{"qk_norm": false, "doc_mask": true, "steps": 4898}
Each number is 128 + 24 x the weight over its row's rms, rounded and kept within 0 to 255. Layers, rows and columns count from 0. The size above them is the row's rms in percent of the matrix's.

# layer 3 MLP down (transposed), 768x192, rms 0.085, rows 654-689, columns 0-95
size [ 96  99  92  98 113 109  95  94 102  94  93 105  99 103  92  90  94  89 130 110  95  94  95  99  99  91  95 104  97 106  96  90 108 106 105  98]
[[157 111 118 128  93 128 141 123 153 179 124 166 155 145  52 181  70 133  76 170 104 105 136  82 176 173 146 155 146 115 145 118 129 111 126 121 121 117 156 109 178 119 152 120 139 110 106 114 148 145 147 139 175 124 124  73 145 112 124 140 141  79 154 154 142 112 155 128 130  66 131 129 117 155 123 128 120 122 142 113 122 150 138 110 148 100 141 111 143 145 101 118 131 117  93  93]
 [145 124 113 111 145 127 121  78 135 152 109 113 114 106 118 125 140 113 117 127 146  96 115 158 133 122 145 123 118 126 129 142 181 167 116  66 102  89 103 125 147 121 154 137 127 156 157 114 140 103 133  79 159 151 140 129 121 131  75 111 101 124 182 110 150 119 124 151  82  99 110 103 111 135  98 163 130 134 129 163  99 127 139 166 136 157  78 166 130 128 162  88 130 149 125 192]
 [124 147 116 133 105 173 161 169 130 104 151 129 147 119 152 121 107 117 130 147 132 137 129 135 175 145 112 124  83 114 112 126 115 131  84 130 140 140 137  72  99 110 168  68  99 116 162 129 129  85 133 137 110 119 132 135 141 122 145 113 105 174 139 131 164 124  91 143 128 120 123 134 147 142  91 111  63 147 155 128 157 127  85 126  91 101 113 139 116 155 144 122 145 129 105 158]
 [113 127 143 110 128 125 156  92 119 149 168 116 123 131 155 138 143 133 120 108 143 118 154 125 137 149 141 135 148  93 146  88 164 121 142  99 121 157 112 121 107 131 131 111 137 154 141  90 101 120 144 144 114 120 172 122 162 123 142  95 131 128 139 119 138 169  92 163 122 141 134 133 132  90 104 176 120 145 140 117 108 138 100 113  89 179  99 110 113 102 181 123  97 132 185 117]
 [140 150 141 149 151  90 102 110 173 148 130 131 120 143 123 109 113 131 113 167 117 174 136 158 137 131 139 130 105 115 153  96 139 124 176 148 117 119 106 110 116 122 129 147 102 139 119  94 135 169 156  93 121  79 124 122  95 133 123 123 134 181 134 133 125 136 144  89 128 120 110 131 118  83 146 164 156 131 175 145 143 131  87 159 134 143 125 121 131 114 101 114 124 124 106 102]
 [ 97 100 124 136 154 128  90 118 131 152 158 102 123 110 115 120 123 114 128 127 128  96 126 144 158 136 103 102 128  86 135 134 134 155 124 136 131 139 150 130 105 114  85 132  92 111 113 130 100 149 182 109 131 148 156 141 130 145 138 142 125 145 118 104 144 129 129 130 124 132 119 143 105 163 102 154 106 108 134 167 112 152 167 193 119 116 147 131 151 122 116 111 123 132 114 135]
 [112 113 146 141 182 134  93 110 144 109 128 115 157  98 165 117 130 101 113  96 129 111 152  97 122 151 138 100  80 118 143 134 139 139 138 195 125  99 106  92 131 122 130 117 122 140 109 124 141 127 161 109 169 137 122  97  99 101 186 124 140  83 111 128 112 102 130 115 140  91 140  76 148 135 152 136 143  89 143 139 129 140 133 110 196 119 117 152 139 134 150 122 149 123 115 161]
 [125 116 103 112  91 146 110  93 119 129 144 119 157 173 114  98 194 124 127 132 141  87 117 130 152 126 124  89 138 116 168 103  77 124 146 124 109 108  93 121 123 133  99 123 138 136 136 152 170 106  73  95 123 180 108  81 118 149 135 158 178 131 118 124 119 147 107 146 146 103 128 126  91 135 143 137 132 123 158 106 110 118 126 116 151 191 116 184 104 116 144 112 125 136 135 149]
 [133 114 168 165 112 116 108 127 151 116 107 152  91 123 108 112 134 143 152  98 146 160 163  93 167 156 121 157  83 100  99 141  81 129  91 134 115 157 121 162 138 134 136 127 136 127 154 124 133 124 138  92 129 165 108 142 137 129 163 195 162 109 154 146 124 107 111 104  85 107 131 130 199 121  89 127 137 124 125 120 107 149 137 175 119  89  82  73 111 142 125 102 118 134 111 144]
 [159 143 108 159 110  83 126  90 166 176 123 122 113 115 133 121  93  94 117 110 122 161  92 145 145 172  91 149 109 157  98 142 148 117 123 125 123  97 107 122 123  84  74 104 146 142 141 107 119  91 153 142  94 148 100 113  90 130 133 159 161 127 140  88 129 123 109  95 120 138 126 172 149 113 103 102 115 157 127 125 174 146  99 151 170 166 146 155 123 142 126 122 154 131 142 135]
 [129 124 110 146 112  84 128 133 115  86 129 118 166 126 124 129 102  88 146 133 139 118 131 133 110 185 154 136 137 134  95 103 162 123 121 139  84 159 138 132 152 112 115 109 114 122 150 198 142  84 124 121 132 110 152  97 148 149 119 141 120 159 135 156 129 143 126 163 116 102 142 166 152 103 148 142 135 131 158 136 109 117 120 109  86 117 158 147  93 155 120 151 108 150 156 126]
 [141 129 149 133 128 161 138 130 151 168  92 163 120 145 141 137 146 132 126 168 167 139 109 131  70 117 115 140 101 110 126 122 115 160 106 118 132 147 176 111 119 134 169 115 136 132 135 154  94 164 128 113 190 112 146 147 109 105 118 100 110 133 123 104  96  76 124 139 121 123 107 138 119 122 117  66 120 151 159 175 156 180 126 191 150  98 130 104  77 143 124 140 149 135 103 132]
 [136 125 126 104 145 126 125 121 176 121 113 137 103 113 111 113 176 117 127 127 146 132 122 168  89 124 114 134 115 116 123 146  97 122  92 116 164 162 114 115 131 181 146 147 186 141 140 123 126 134 137  90 151 125  94  95 143 151  55 155 141 119 102 135 127 119 128 145 159 137 167 119 113 146 125 133 128  84 146  88 148 123 120 124 128 131 149 149 118 149 142 107 124 180 146  94]
 [111 125 149 125 112 152 157 118 106 192 133 152  88 129  90 114 149 149 118 137 163  76 136 101 117 126 138 136 146 130 148 137 162 117  97 126 123 142 120 176 121  88 130 136 194 139 130 116 128 133 154  69 135 150 128 169  87 183 145 126 115 133 144 128 147 142 116  94 139 157 111  94  99 133 111 112 121 144 146 118 103 113 109 140 103 128 132 122 146 156 130  86  87 116 171 173]
 [133 122 134 141  95 142 157 101 102 144 131 161 133 133 115 118  98 142  81 150 127 179 125 136  83 143 119 115 119 128 130  82 120 124  65 149 128 166 133 149 139 148 129 133 130  91 132 161 134 122 126 122  83 118 143 133 102 131 102 123 125 131 190  75 144 135 152 100 163 138 158 120 152 134  93 136 165 149  95 114 124 135 149 104 151  87 104 115 100  87 125 142 172 125 149 129]
 [141 146 140 154 138 115 122 122 121 111 147 138  99 157 150 145 118 149 106 131 119 110 103 161 128 100  83  85 140 147 120 133  98 128 119  95 156 149 155 116 108 112 112 160 121 142 155  90 156 109 126 107 135 129 133  89  89 129 135 163 145 126 103  81 110  90 194 108 189  89 101 130  92 153 131 137 163 197 151 123 112 132 100 128 153 125 113 117 129 149 136 121 164 142 112 138]
 [112 103  90 117 139 156  97 160 144 113 124  97 108  85 159 137 165 114 147  91  85 115 118 119 159 102  82 105 147 104 129 143 101 178 148 116 133 130 149 134 165 157  89 153 110 124 148 121  99 151 118  97 159 148 141 151 114 113 132 155 131 114 116 127 109 132 120 112  78  77 157 122 123 119 122 124 139 132 139 193 111 135 102  91  61 135 113 152 129 102 133 149 141 123 147 132]
 [ 97 159 131 120 127 102 144 155 144 130 141 151 120 143 157 104 122 171 110 127 100 118  96  85 133 168 105  98 144 116 170 143 148 153 126 143 152 159 159  89 130 117 152 136 154 175 123 112 108 134 107 142 109 103  85 129 136 134 107 170 165 127 149 184 125 118  92 100 156  84  93 102 149 123 148 123 161 128 133 140 145 122 170 151 170 144 128 119 159  97 103 154 130 102  82 164]
 [160 113 122 152 146  91 141 101 176 137  88 111 163 103 126  98 148 142 129 146 171 163 158 129 125  99 114 100 107 120 133 169 133 155 137 132 174 152 113 133 157 159 110 203 132 127 108 112 155 110 161  57 146  87 131 105 144 145 137 173 164 132  97 127 157 111 117  90  88 157 129 119 114 155  88 160 141 124  97 122 114 118  92 129 107 133 108 133 157 125 108 124 147  90 106 121]
 [150 128 121  81 103 156 114 127  98 146 118  85 156 123 133 126 114 142 142 127 116 172 137 141 181  78 119 104 141 121 118 112 128 105 117 116 175 126 154 113 128 102 149 126 163 115 121 103 122 120 106 145 172 155 145 147 139 141 137 142 117 130 105  94 158  97 123 104 129 136  96 133 131 146  83 123 139 125 183 167 133 145 120 166 138 118 135 114  74 161 108 125 123 138 126 142]
 [132 130 146 114  83 202 155 122 130 143 118 142 121 126 121 130 122 130 121 134 115  82 112  87 108 108 164 132 156 128 143 116 153 138 106 128 137 108 107 121  98 118 171 138 125 105 115 134 147 134 126  97 132 119 142 163 149 134 144 137 139  77 160  87  93 132  50 120 126 132 121 144 167  90 149 142 162 125  97  85 149 141 173 120 153 132 117 123  94 108 109 148 121 127 133 138]
 [176 144 145 127 120 134  88 152 142 123  98 141  90 174 155 130 158 126 146 143 107  88  86 131 128 157 139 130 137 129  82 149 124 131 130 114 130 155 153 159 121 129 130 166 126 161 119 145 117 127 193 123  79 187 129 148 136  81 105 158  77 111 121 115 127 113 108 147 104 122 132  91 118 115 149 133  73 185 128 131  98 108 140 141 162  99  94  93 126 148 152 127  55 150 143 103]
 [126 202  81 122 125 135 138 108 130 137 136 140 130  97 155 110 115 126  52 105 105 100 167 128 115 118 106 133 154 185 119 134 134  82 157 116 163 115 115 154 126  91 143 126 150 172 134 104 128 121 125 122 116 111 104 149 138 136  82 116 122 157 154 146 136 124 129 155 146 129 101 177 135 138 145 123 105 117 136 149 104 148 124  97 141 133  55 149 139 151  90 110 155 115 107 117]
 [152 140 104  81 158 163 146 172 114 110 126 139  95 163 125 123  99 154 100  94 119 151 161 130 105 117  99 124  97 139 154  86 134 172 127 105 107 135 125 133 137 103 129 143 123 163 129 161 144 111 176 144 141 141 185 117 133 147 131 105 117 113 132 130 105 167  82 164 169 137 108 128 135 111 122 124 135 120 112 122 111  79 154  79 172 142 115 159 102 128 130 108 124 110 169 130]
 [114  84 129  98 116 134 120 162 175 108 127 134 175 140 166 103 137 143 136 133  54 126  82 146 128 116 100 156 164 111 129 114 175  91 115 163 143 185 130 130 151 144 143 118  81 132 121 167 145 164 127  63  94 122 117 145 137 118 150 138 118 123  95 119 132 113 134 170 130 105 137 142 132 107 132  99 160 152 119 100  98 123 136 137 132 122 148 118 188 115 107 112  73 114 132  98]
 [126 124 154 118 120 116  58 171 178 103 141 120  91 134 116 166 105 154 132 140  97 113 130 191  91 148 130 170 112 114 156 207 145 177 137 132 110 131 113  83 124 116 123 139 118  98 111 131 129 160 133 115 163 146 140 101 125 105 101 116 135  87 117 171 122 144 142  76  97 136 118 144 145 141 120 137 102 154 111 110 117 114 131 136 124 111 137 126 124 121  99 140 105 135 157 108]
 [131 125 121 102 118 144  93 111 132 122 103 126  83 174 132 144 151 154 104 143 142 137 117 174 143 156 124 115 105 138 134 145 151 136  96 128 141 122 149 179  91 141  77 152 107 184 101 125 136 147  94 137 119 145 166 119 140 154 114 122 103 115 129 131 122 147 131  99 149 120  91 119 137 114 142 139 111 148 122 171 153 127 168 131 145 166  90 152 130 139 135 107 124  94 131  62]
 [147 101 144  92 120  81 124 116 133 108  92 139 137 120 144  78 187 151 173 178 144 154 112 112 135 129 117 118 159 140 161  98 138 111 121 133 133 175 141  99 171 163 140 122 121 110 132 124 132 159 150 127 169 123 119 136  84 112 112 166  85 132 173 136 108 131 151 147  97  85 128 118 129 124 155 123  94  83 137 144 131 149 111 140 135 135 133 110  98 110 146 102 152 145 137 119]
 [123 108 152 135 129 117 155 178  85 132 112 114 137 116 154 113 112 163  84 105 118 114 151 117  87 170  93 153 103 141 148 119 153 144 193 108 169  99 157 132  96 101 112 108 141 172 130 110 157 140 101 127 188 125  64 134 125  96 143 136 136 145 150 148 118 115 132 135 103 115 146 173 124  70  99 111 100 145 128  95 112 154 154 123 100 120 110 141 155 110 155 116 166 159 163 134]
 [144 140 145 114 127 166 104 113 141  96 102 107 137 141 123 123 116 123 151 127 133 107 125 101 146 126 147 151 130 145 120 107  95 175 142 145 167 148 129 119 129 122 101 119 120 179 131 147 149 136 101 140 152 174 137 140  99  92 104 100 158 112 148 134  70 160 137 126 126  91 137 107 143 108 164 135 116 132 139 105 157 100  87  89  87 143  85 122 107 152 137 147 159 130 170 147]
 [ 79 160 109 179 119 186 148 137 133 121 140 129 109 124 120 124 109 104 118 104 104 129  98  64 132 150 153  73  84 164 140 170 160 139  76 144 148 106 101  98 120 157 114 101 115  85 113 101 121 142 125 175 110 126 129 117 135 125 136 105 129 154 158 123 108 137 130 111 136  80 141 113 135 137 145 134  98 152 120 127 119 116 124 115 128 114 140 128  81 163 146 136 128 129 163 156]
 [ 78 128 146 100 105 101  92 168  80 110 129 114 138 127 135 127 139 115 154 135 144 137 163 123 191 122  97 113 147  88 113 122 132 123 164 131 124 155  87 104 168 101 112 109 104 125 143 136 101 149 146 138 168 161 132 131  94 112 120 123 131 115 168 122 121 102 142  78  94 158  90 105 109 131 127 153 114 145 129 122 144 112 171 124 136 131 140 126 138 126 133 153  91 114 140 122]
 [168 168 125 127  87 116  76 152 183 128 126  65 139 146 144 113 136 134 107 110 126 153 109  84 120 127 153 120 151 114  93  95 144 163  92 131 178 129 151  70 107 107 117 134 179 151 157  97 145 105 119 128 140 131 105 123 132 134 105 113 113 106 103 106 112 114  87 194 120 139 130 128 141 113 108 163  74 144 148 126 129  94 126 123 129 118 107 117 174 167 163  91 120 112 110 132]
 [ 97 144 117 120 123 163 145 166  86  94 113 186 145 152 113 169 121 134  85  75 157 133 118 147 129 153 137 122 141 174  72 119 136 128 124 140 194  99 135 120 165  94 163 112 118  85 129 144 130  98 103 112 142 113 125 116 131 112 113 116 157 159 126 108 134 115 178 132 120 111 137  89 133 137  86 113 157 120 116 133 143 126 103 176 167 127 150 128  76 144 128 151 129 113 115  99]
 [131 137  90 116 165 118 128 134 173 128  81 123 133 134 159 121 129 124 130 121 191 146  90 111 149 117 103 122 101 148 104 156 146 193 148 107 114 167 137 139 128 160 115 179 143 115 144  83 151 147 194 125 129 125 117 118  98 123 130  78 192 111 152 143 140 150 126 102 103  95 152 108 111 166 125 126 147 145 151 101 151  89 123 109 127 145  42 143 135 141  97 130 125 135 109 135]
 [165 101 121 131 121  95 159  97 117 136  94  99 123 132 119  96 150 128 123  88 119 120 136 118 129 122 163 122 137 148 106 106 113 150  56 151 163 145 189 146 138 133 112 173  88 111 156 102 125 105  94 159 111 145 142 158  90 120 179 145 152 124 162 163 169 141 156 143 137 155 123 106 125 127 126 139 148  91 158 157 150 127 151 132 112 121 121  89 129 120 101 133 126 186 124 115]]
# layer 3 MLP up, 768x192, rms 0.0939, rows 655-690, columns 0-95
size [ 94  95 100 104 105 107  98 110  86  90 111  97 111  95  94  99  62 112 105  97  92  86  94  98  91 101 107  98 103  86 102  98 109  95 102 110]
[[104 162 161 121 114 125 123 124 134 125 114 129 109 125 101 116 101 170 120 144 114 116 155 149 145 138 149  91 171 166 164 128 140 118 144 172 140 146 149 126 106 146 119 129 103 155 102 133 151 156 166 144 114 115 157 103 167 139 102  48 143 112 134 117 138 105 101  85 141 158 139 124 162 113 129 146 145 133 139 102 113 126 109 150 102  91 126 128  70 116  96 157 116 108 128 106]
 [128 133 132 203 126  92 116 125 162  60 109 100 102 119 126 128 128 149 168 155  99 133 173 116 120 108 150 146 126 132 153 105 108 146 131 159 106 126 163 130 138 124 137 137 167 143 117 128 107 132  93 142 148 114 176 117 127 117 135 113 128  96 126 129 101  80 124 143 133 145 137 157  97 152 117 106 126 162  62  98 151 102 137 142 114 140 119 107 166 139 109 159 133 129 129 152]
 [143 132 127 123 157 115 111 138 145 128 185 127 124 142 134 133 112 108 114 134 137 163 120 109  94 119 117 123 142 116 125 111 123 128 117 116 149 156 107  84 147 102 151  96 139 146 116 138 153 143  99 120 152 117 156 113 119 136 141 125 115 106 126 147 175  90 114  96 150 123 141  87 129 118 101 142 154 128 143 116 141 142 137 149 111 106 121 122 121 114  87 113  93 132 156 134]
 [118 156 164 143 108 110 131 142 147 138  77 144 133 157 128  86  92 116 139  88  81 149 140 125 140 136 127 128 137 130 120  96 103 106  57  87 123 156 103 118 122 139 131  88 154 157 141  94 133 129 164 152 133 178 142  96 105 137 108 146 186 138 125  82 148 145 125 125 147 113 157 115 139 100 123 146 114  87 142 153  99 145 110  97 151 106 126 162  75 135 108 133 127  98 160 120]
 [110 140 110 165  79 138 120 148 118  99 105 145 182 142 134 102 126 158 159  92 133 143 111 117 131 145 190 131 122 156 150 126 134 124 131 113 108 155 102 132 148 171 147 148 172 160 130  98 172  94  82 113 145 126 127 125  73 106 155  97 106  94 132 168  81 125 135 143 130 148 113 141 110 130 168 122 152 118 138 122 142 106 134 104 131 121 149 149  97 124 153  91 138 127 145 124]
 [132 131 169 120 118 115 113 174 104  96  70 102 107 117 120 110 161  89 164 150 143 169 144 145 110 121  97 133 129  94 115 182 105 149 120 121 162 126 114 146 107 111 112 117 135 143 119  87 131 141 130 143  92 142 130 128 110 124  91  96 140 103 152 116 122 165 127 140 158 105 105 122  86 128 121 143 102 152 137 149 130  88 144 164 130 140 137 106 122 115 100 155 110 153 144 120]
 [ 99 131 105 117 184 115 131 153  71 100 111  94 181 169 121 172 157 126 127 154 130 130 104 133 100 117 142 107  96 123  79 121 156 186 142 118 104 128  94 143 119  98 164 127 124 124 154  97  96 149 154 122 171 134 153 135  76  79 107 122 144 107 124 133 105 140 132 118 131  93 126 109 121 102 111 110 140 120 126 189 160 167 131 139 116 125 140 103 114 129 114  66 124 146 107 138]
 [105 130 139 126  97 107 124 145 171 161  93  76 100 153 130 130 157 176 152 128 101 124 174 122 127 120 120 125 143 125 108 112 124 101 156 100 133 117 141 134 132 139 106 119 114 112 116 151 145 142 159 105 143 162 109 126 148  83 110 146 140 122  98 143 161 142 112 139 182 136 114 152 141 126 120 118 133 124 169 163 171 137 123 133 113  89 160 143 140 133  95  88 160 107 139 114]
 [ 90 118 154 136 111 146  99 108  82  65 133  92 146 141 129 165 159 155 160 169 136 102 151 119 116  84 179  70  99 143 134 128 114 121 147 113 138 146 143 150 142 127 133 170 116 134 113 141  84 166 110 119 168 136 145 150 120 121 185 107 126 123 134 138 167  83 129 163 142  99 119 105 108 156 145 132 105 102 159 100  88 144 103 176  87 122 110 154 101 112 176 113 126 155 131 135]
 [162 145 150 105 113 139 115 133 109 107 160  97 153 110 100 141 119 119 134 128 114 124  99 143 107 143 112 130 114 120 155 145 107 112  86 117 133 123 105 119 129 162 115 126 166 149  80 147 142 166 116 134 154 128 150 172 103 107 176  87 119  90 100  84 146 158 105 104 144 120 147 120 139 125 119 121 144 132 135 143 141 121 131 168 156 160 108 118 150 136 148 147 176 139  89 139]
 [126 158 144 123  69 124 142 100 157 145 137 121 142 163 104 158 182 118 146 117 130  90 152 120 127  70 138 113 154 109  91  89  98 132  95  94 134 121 177 118 129 104 156 104  97 110 183 130 105 119 172 140 124 120 142 144 142 120 132 102 163 130 176 139 146 138 143 175 115 151 139 180 112 174 121  71 146 126 175 175 166 148 128 116 112 113 155 106 171 107 128 145  85 151 138 155]
 [118 158 166 147 113 132 113  91 118 157  78 146 152 155 121 131 116 134 122 105 137 100 102  82 141 118 171 103  92 144 132 162 125  93 111 148 125 123 123 113  80  58 112 109 151 149 116 103 155 120 154 123 120 157 145 155 100 122 142 159 152 113 160 107 140 170 139 143  95 116 108 107 134 109  97 123 105 153 124  91 157 158 186 104 122 132  84 124 121 103 111 127 152 122 118 153]
 [148 103 132 122  94 122  61 128  89 126  87 125 137  93 152 142 103 149 112 101  93 110 115 144 139 103 116 102 107 139 152 115 113 114  70 177 110 150 135 135 121 138 114 151 105 153 111 118 179 137  99 115 118 118 143 146  99 122  89 149 140 142 125 108 132 163 124 116 132 169  99 147 156 109  91 116 100 153 139 159 139 139 138 100 137 133 131  91 153 163 187 149 134 112 157 146]
 [104 135 104 112 149 129  83 140 130 104 110 136 101 114 132 108 121 130 166 131 118 109 173 123 173 102 127 148 116 143 115 123 164 110 146 115 121 159 119 152 174 103 112 131  94 140 114 142 152 176  94 124 173 114 110  73 159 114 126 132 107 117 134 114 121 155 130 134 108 137 141  92 137 152 155 134  98 101 106 124 153 109 152 153  95 136 112 150 119 167  74 124 126 132 178 133]
 [111  97 131 159 110 124  95 110 120 171 157  92 154 132 126  97 120 132 126 140 114 137 140 135 101  99 102 131 139 119 107 125 119  78 101 117 134 134 159 158 103 145 125 114 139 154 133 111 145 120  96 113  82 133 146 125 139 117 155 152 166 155 160 151 108 154 151 160 103 104 135 145 161 154 108  91 118 108 117 143 134  91 133 115 124 141 162 180 136 106 114 173 123  93 138 116]
 [130 110 104 109 122 123 108 139 122 121 122 162  91 136 124 117 128 121 127 147 126  94 125 154 130 141 150 114 120 126 161  85 118 127 165 149 139 162 122 106 114 116 165  94 114 126 125 128 138 150  89 153 134 120 145 117 153 106  92 160 168 155 101 142 139 140 133 134 107 111 122 156 136  71 118 161 135 112 121 146 141 137 147 134 127  92  96 143 130 125 146 142 144 109 138 113]
 [153 100 109 145 107 172 113 102 116 104  99 116 131 118 100 155 149  90 140 123 151 148 148 156 113  73 137 183 111 139  96 115  88  92 130 109 108  87  82 173 128 152 102  99 116  89 135 123 146 130 145 134 167 142 166 130 107  80 156  90  79 138 130  88 137 109 164 157 110 169 151 139 100 107 122 125 122 124  92 101 109 105 116 120 105 108 108 140  89 158 152 105 128 121 184  94]
 [145 119 145 124 106  91 138 129 147 128 124 149  99 131 147 114 158 121 135 110 137 127 157 137 141  95 145 109 130 110 108 115  78  93 119 121  87 129 109 112 128 154  64 104 118 110  96 131 146 145 130 108  98 118 118 161 110 155  92  99 142 109 132 128 175  94  97 123 142 132 188 147 110 118  88 133  95 121 119 155 153 112 177 124 128 139 148 145 110 131 111 120 175 154 103 108]
 [109 107 122 148 117 163 104 151 161 164 112 134 126  95  97 123  99 127 125 186 155 143 158 137 183  93 114 158 104 145 153 130 124 115 106 112 158 102 127 141 120 117 139 144 127  98  85  90 125 133  87 129 145 147 106 119 128 114 103 137 138 133 102 115  89 119 144 102 117 119 100 137 115 143 160 131 157 122 106 168 141  84 143 117 123 141 135 110 123 115 104 122 130 117 108 118]
 [114  75  97 108 119 165 130 161 158 121 153 106 144 151  99 116 135 157 119 103 140 148 105 135 163 141 112 113 127 138  86 107 102  87 177 212 139 144 137 120 134 134 122 164 105 114 112 123 139 113 105 131 111 135 136 128 126  94 140 120 106 134 125 114 127 188 192 134  93 159 146 131 131 126 146 129 146 139 126 142 124 125 108 152 114  86 152  94 132  96 158 105 145  99 131 158]
 [116 101 127 110 113 177 115 120 128 115 146 112 125 153 131 106 156 152 121 142 156 155 122 114 155  80  91 162 129 156 128  62 126 108 139 121 155 105 121 132 147 148 137  75 166 114 142 148 128 106 107 157 144 111 140 150 155 158 122  92 137 144 147 131 136 147 160 136 155 102 107 101 147 120 116 170 153 125 121 118 139 162 106 151 116 117 121 102 130 118 156 105 126 125  55 158]
 [101 115 141 119  90 177 163  85 125  88 152 139 151 143 107 107 154  99 133 125 153 147 130 102 137 106 115 144  82 118 102  98 152 113 135  93  92 152  86 127 132 162 141 152 125 159 135 135 181  88 115 127 147 156 145 107 114 151 139 139 106 119  82  66 124 146 130 145 127 147 126 128 117 122  70 159 110 131 111 138 112 171 130 146 122 115 145 141 141 143 144 147 164 119 149 147]
 [140 124 150 157 160 151 114 108 150 140  88 157 139 108 161  79  79 133 127 153 127 128 157 109  81 140 120 142 144 174  86 123  99 135 120 149 164 163 167 142 103 163 159  97 109 139 108 103  91 153 133 120 117 105 116 118  90 135 105 117 105  97 135 139 100 134 102 131  87 115 104 145 126 111  97 109 150 122 121  73  72  72 125 139 138  94 157 121  96 125 127 126 136 183 100 112]
 [118  97 159 180 121 101 108 122  82 138 132 165 152 134 138 117 116 114 175 123 169 140 105  82 187  95 121 136  83 146  78 114 110 146 144 119 108  71 118 146 106 118 125 119 111 104 108 116 122 129 144 158 183 141 161 135  96 141 117 126 131 114 147  82 124 121  95 145 109  87  97 142 111  98 132 153 157 135 160 115 151 111 121  96 111  65 102 152  93 109 118 148 158 130 114 155]
 [135 135 123 136 121 106 125 112  99 126 127 113 166 161 125 139 100  86 154 146 125 102 146 150 137 131 151 113 148 123 118 133  93 117 149 111 186 130 106 141  66  78 154 120 109 150  93 125  75 117 136 107 159 150 134 143 131 124 108 127 122 137 147 122 175 145 151 110 162 138 146 108 147 120 123  82 125  95  77 160 111 181 110 128  91 184 121 172 144 142 125  87  79  91 155 161]
 [112 126 153 153 115 142 117 167 126 106  76 148  61 159 129 131 146  90 143 157 123 132 120  91 120 104 120 111 151 129 160  79 114 146 115 126 128 121 135  95 125 175 182 116 130 176 138 161 114 172 144 104  88 142 178 142 130 131 151 164 107 155 108 120  82 128 175 101 134 136 117 125 132 109 123 118 146 157 100 114  87 144 135 156 158 134 108 108 129 146 163  81 122 135  94 129]
 [142 107 123 137 149  65 130 152 143 150 120 132 109 121 131 113 138 117 142 116 127 147 102 137 112 130  71  97 142 118 117 125 113 166 142 109 120 120 132 151 103 102 143 132 162 139  99 101  78 135 129 114  92 116 147 134 177 127 147 144 133 106 125 145 132 137 139 144  90 134 173 114 164 112 109 119 131 143 123 159 136 138 155 158 121 138 137 147 138 104  99  99  75 140 167 104]
 [154 119 102 179 115 125 146  82 108 140 161 112 147 169 117 145 146 136 151 108  90 130 131 135  85 140 146 109 160 110 142 126 109 112 101 114 126 155 100 141 150 154  95 160 104 134 152 134 144 128 129 150 132 136 116 133  80 140 141  89 103 111 157  88 130 107 117 146 141 104 121  97  81 161 166 120 154 169 113 145 115 157 153 132 162 165 143 139  93 167 133 123 125 134 123 118]
 [109 139 113 107 126 155 148 164 155 137 148 143 162 126 102 109 113 142 149 168 140 124 144  78 165 127 131 117 109 164  90 128 121 134 172  96 127 137 164 150 116 133 131 132 183 149  97 135 129 167 137 112 150 124  93 137  95 109  81 117 130  86  83  86 130 140 100 125 154 135 136 127 153 128 153 126 140 165 117 127 123 105 102 106 122  74 138  98 116 171 147 147 107 174 115 150]
 [126 121 156  92 149 106  91 111 114 116 149 136  58 130  94 127 119 152 146 138 136 104 187 137 153 135  85 132 110 153 125 118 100 102 215 137 116 145 113 148 133 129 110 145 103 139 152 145 134 111 128 126 149 123 127 128 139  99 136 136 100 102 171 132 112 120 138 129 156 131 125 114  91 139 142 101  88  98 123  87 107 191 141 113 168 117 106 156 116 151 136 135 144 164 107  93]
 [146 117 129 136 114 139 139 104 195 157 112  75 103  90 112 147 142 158 143 134 129 160 125 156 122 101 108 143 147  94 119 114 176 141 154 159 116 152 147 119 133 133 110 147 121 143 139 106 126 130 166 114 143  99 108  99 142 138 149 122 133 144 125 144 118  93 134 137 112 162 134 100 131 146 126 113 144 143 114 107 103 124 103 143 101 132 122 113  97  97  99 154 117 119 111 115]
 [182  72 135 156 120 140  96 148 105 107 149 107 121 106  99 175  96 134 138 111  92 132 122 123 149 135 132 111 144  97 107 109 114 116  78 132 126 130 126 126 155 139 128 133  89  77 114 130 121 149 121 150 158 144 113 120 137  99 185 108 139  97 135 138 137 143  79 114  99 113 154 126 174  67 156 118 155 130 145  96 107 104 123 134 143 106 176 134 154  88 137 151 147 158 101 116]
 [129 138 108 111 115 165 108 184  85  92 101 158 162 143 119 128 127 186 168 134 128 135 121 140 137 136 114  73 110 116  97 105  87 126 119  75 147 149 118 124 126 171 154 122 112 155  98 135 147 125 111 117 101 163 123 125  92 174 127 123 141 105 151 114 129 136 115 111 118 159 110 174 137 168 129 150 169 139 102 122 121  99 136  90 141  91 110 149 144 135 159 131 103 153 127 126]
 [157 112 141 117 141 169 135  87 118 125 131 119 122 119 127 108 111 139 113 158 162 105 142  77 104 157 105 173 145 105 123  83 162 122 162 122 158 101 127 131 139 149 122 132 137 142 138 176 136 122  92 147  99 142 106 162 157 129 179 124  78  87  78 120  97 110 137 172 123 126 117 106 159 120 114  86 115 162  96 132 146 113 128 140 144  91 163 144 117 126 120 125 116  86 114 130]
 [124  97 125 129 137 114 104 136  92 110 110 123 122 130 106 112 151 110 168 166 125 115 140 145 162 184 107  98  85 130 122 130 175 121 122  91 103 180 120 114 105 202 139 138 115 125 167 109 132  98 139 139 113 128 135 116 127 114 122 133 120 141  83 111 123 156 105 110 125 121 158 137 130 103 133 141 125 182  81 121 146 137  90 145  89 135 145 134 123 157 151 108 169 134 161 155]
 [164  82 155 155 127  82 121 106 137 163 137 134 182 104 131 110 114 141  80 156 139 155 118 108 114  98 121  85 134 133  91 133 103 117 106 155 116 154  99 119 127 159 163 118 173 126 127 117 176 110 142 168 157 172 104 130  78 120 149 111 135 119 143 144  88 135 142  98 111 144 107 148 136 146 133  83 103 139 115 114 143 101 135 165 121 100 140 136 114 136 146 118 106 103 124 169]]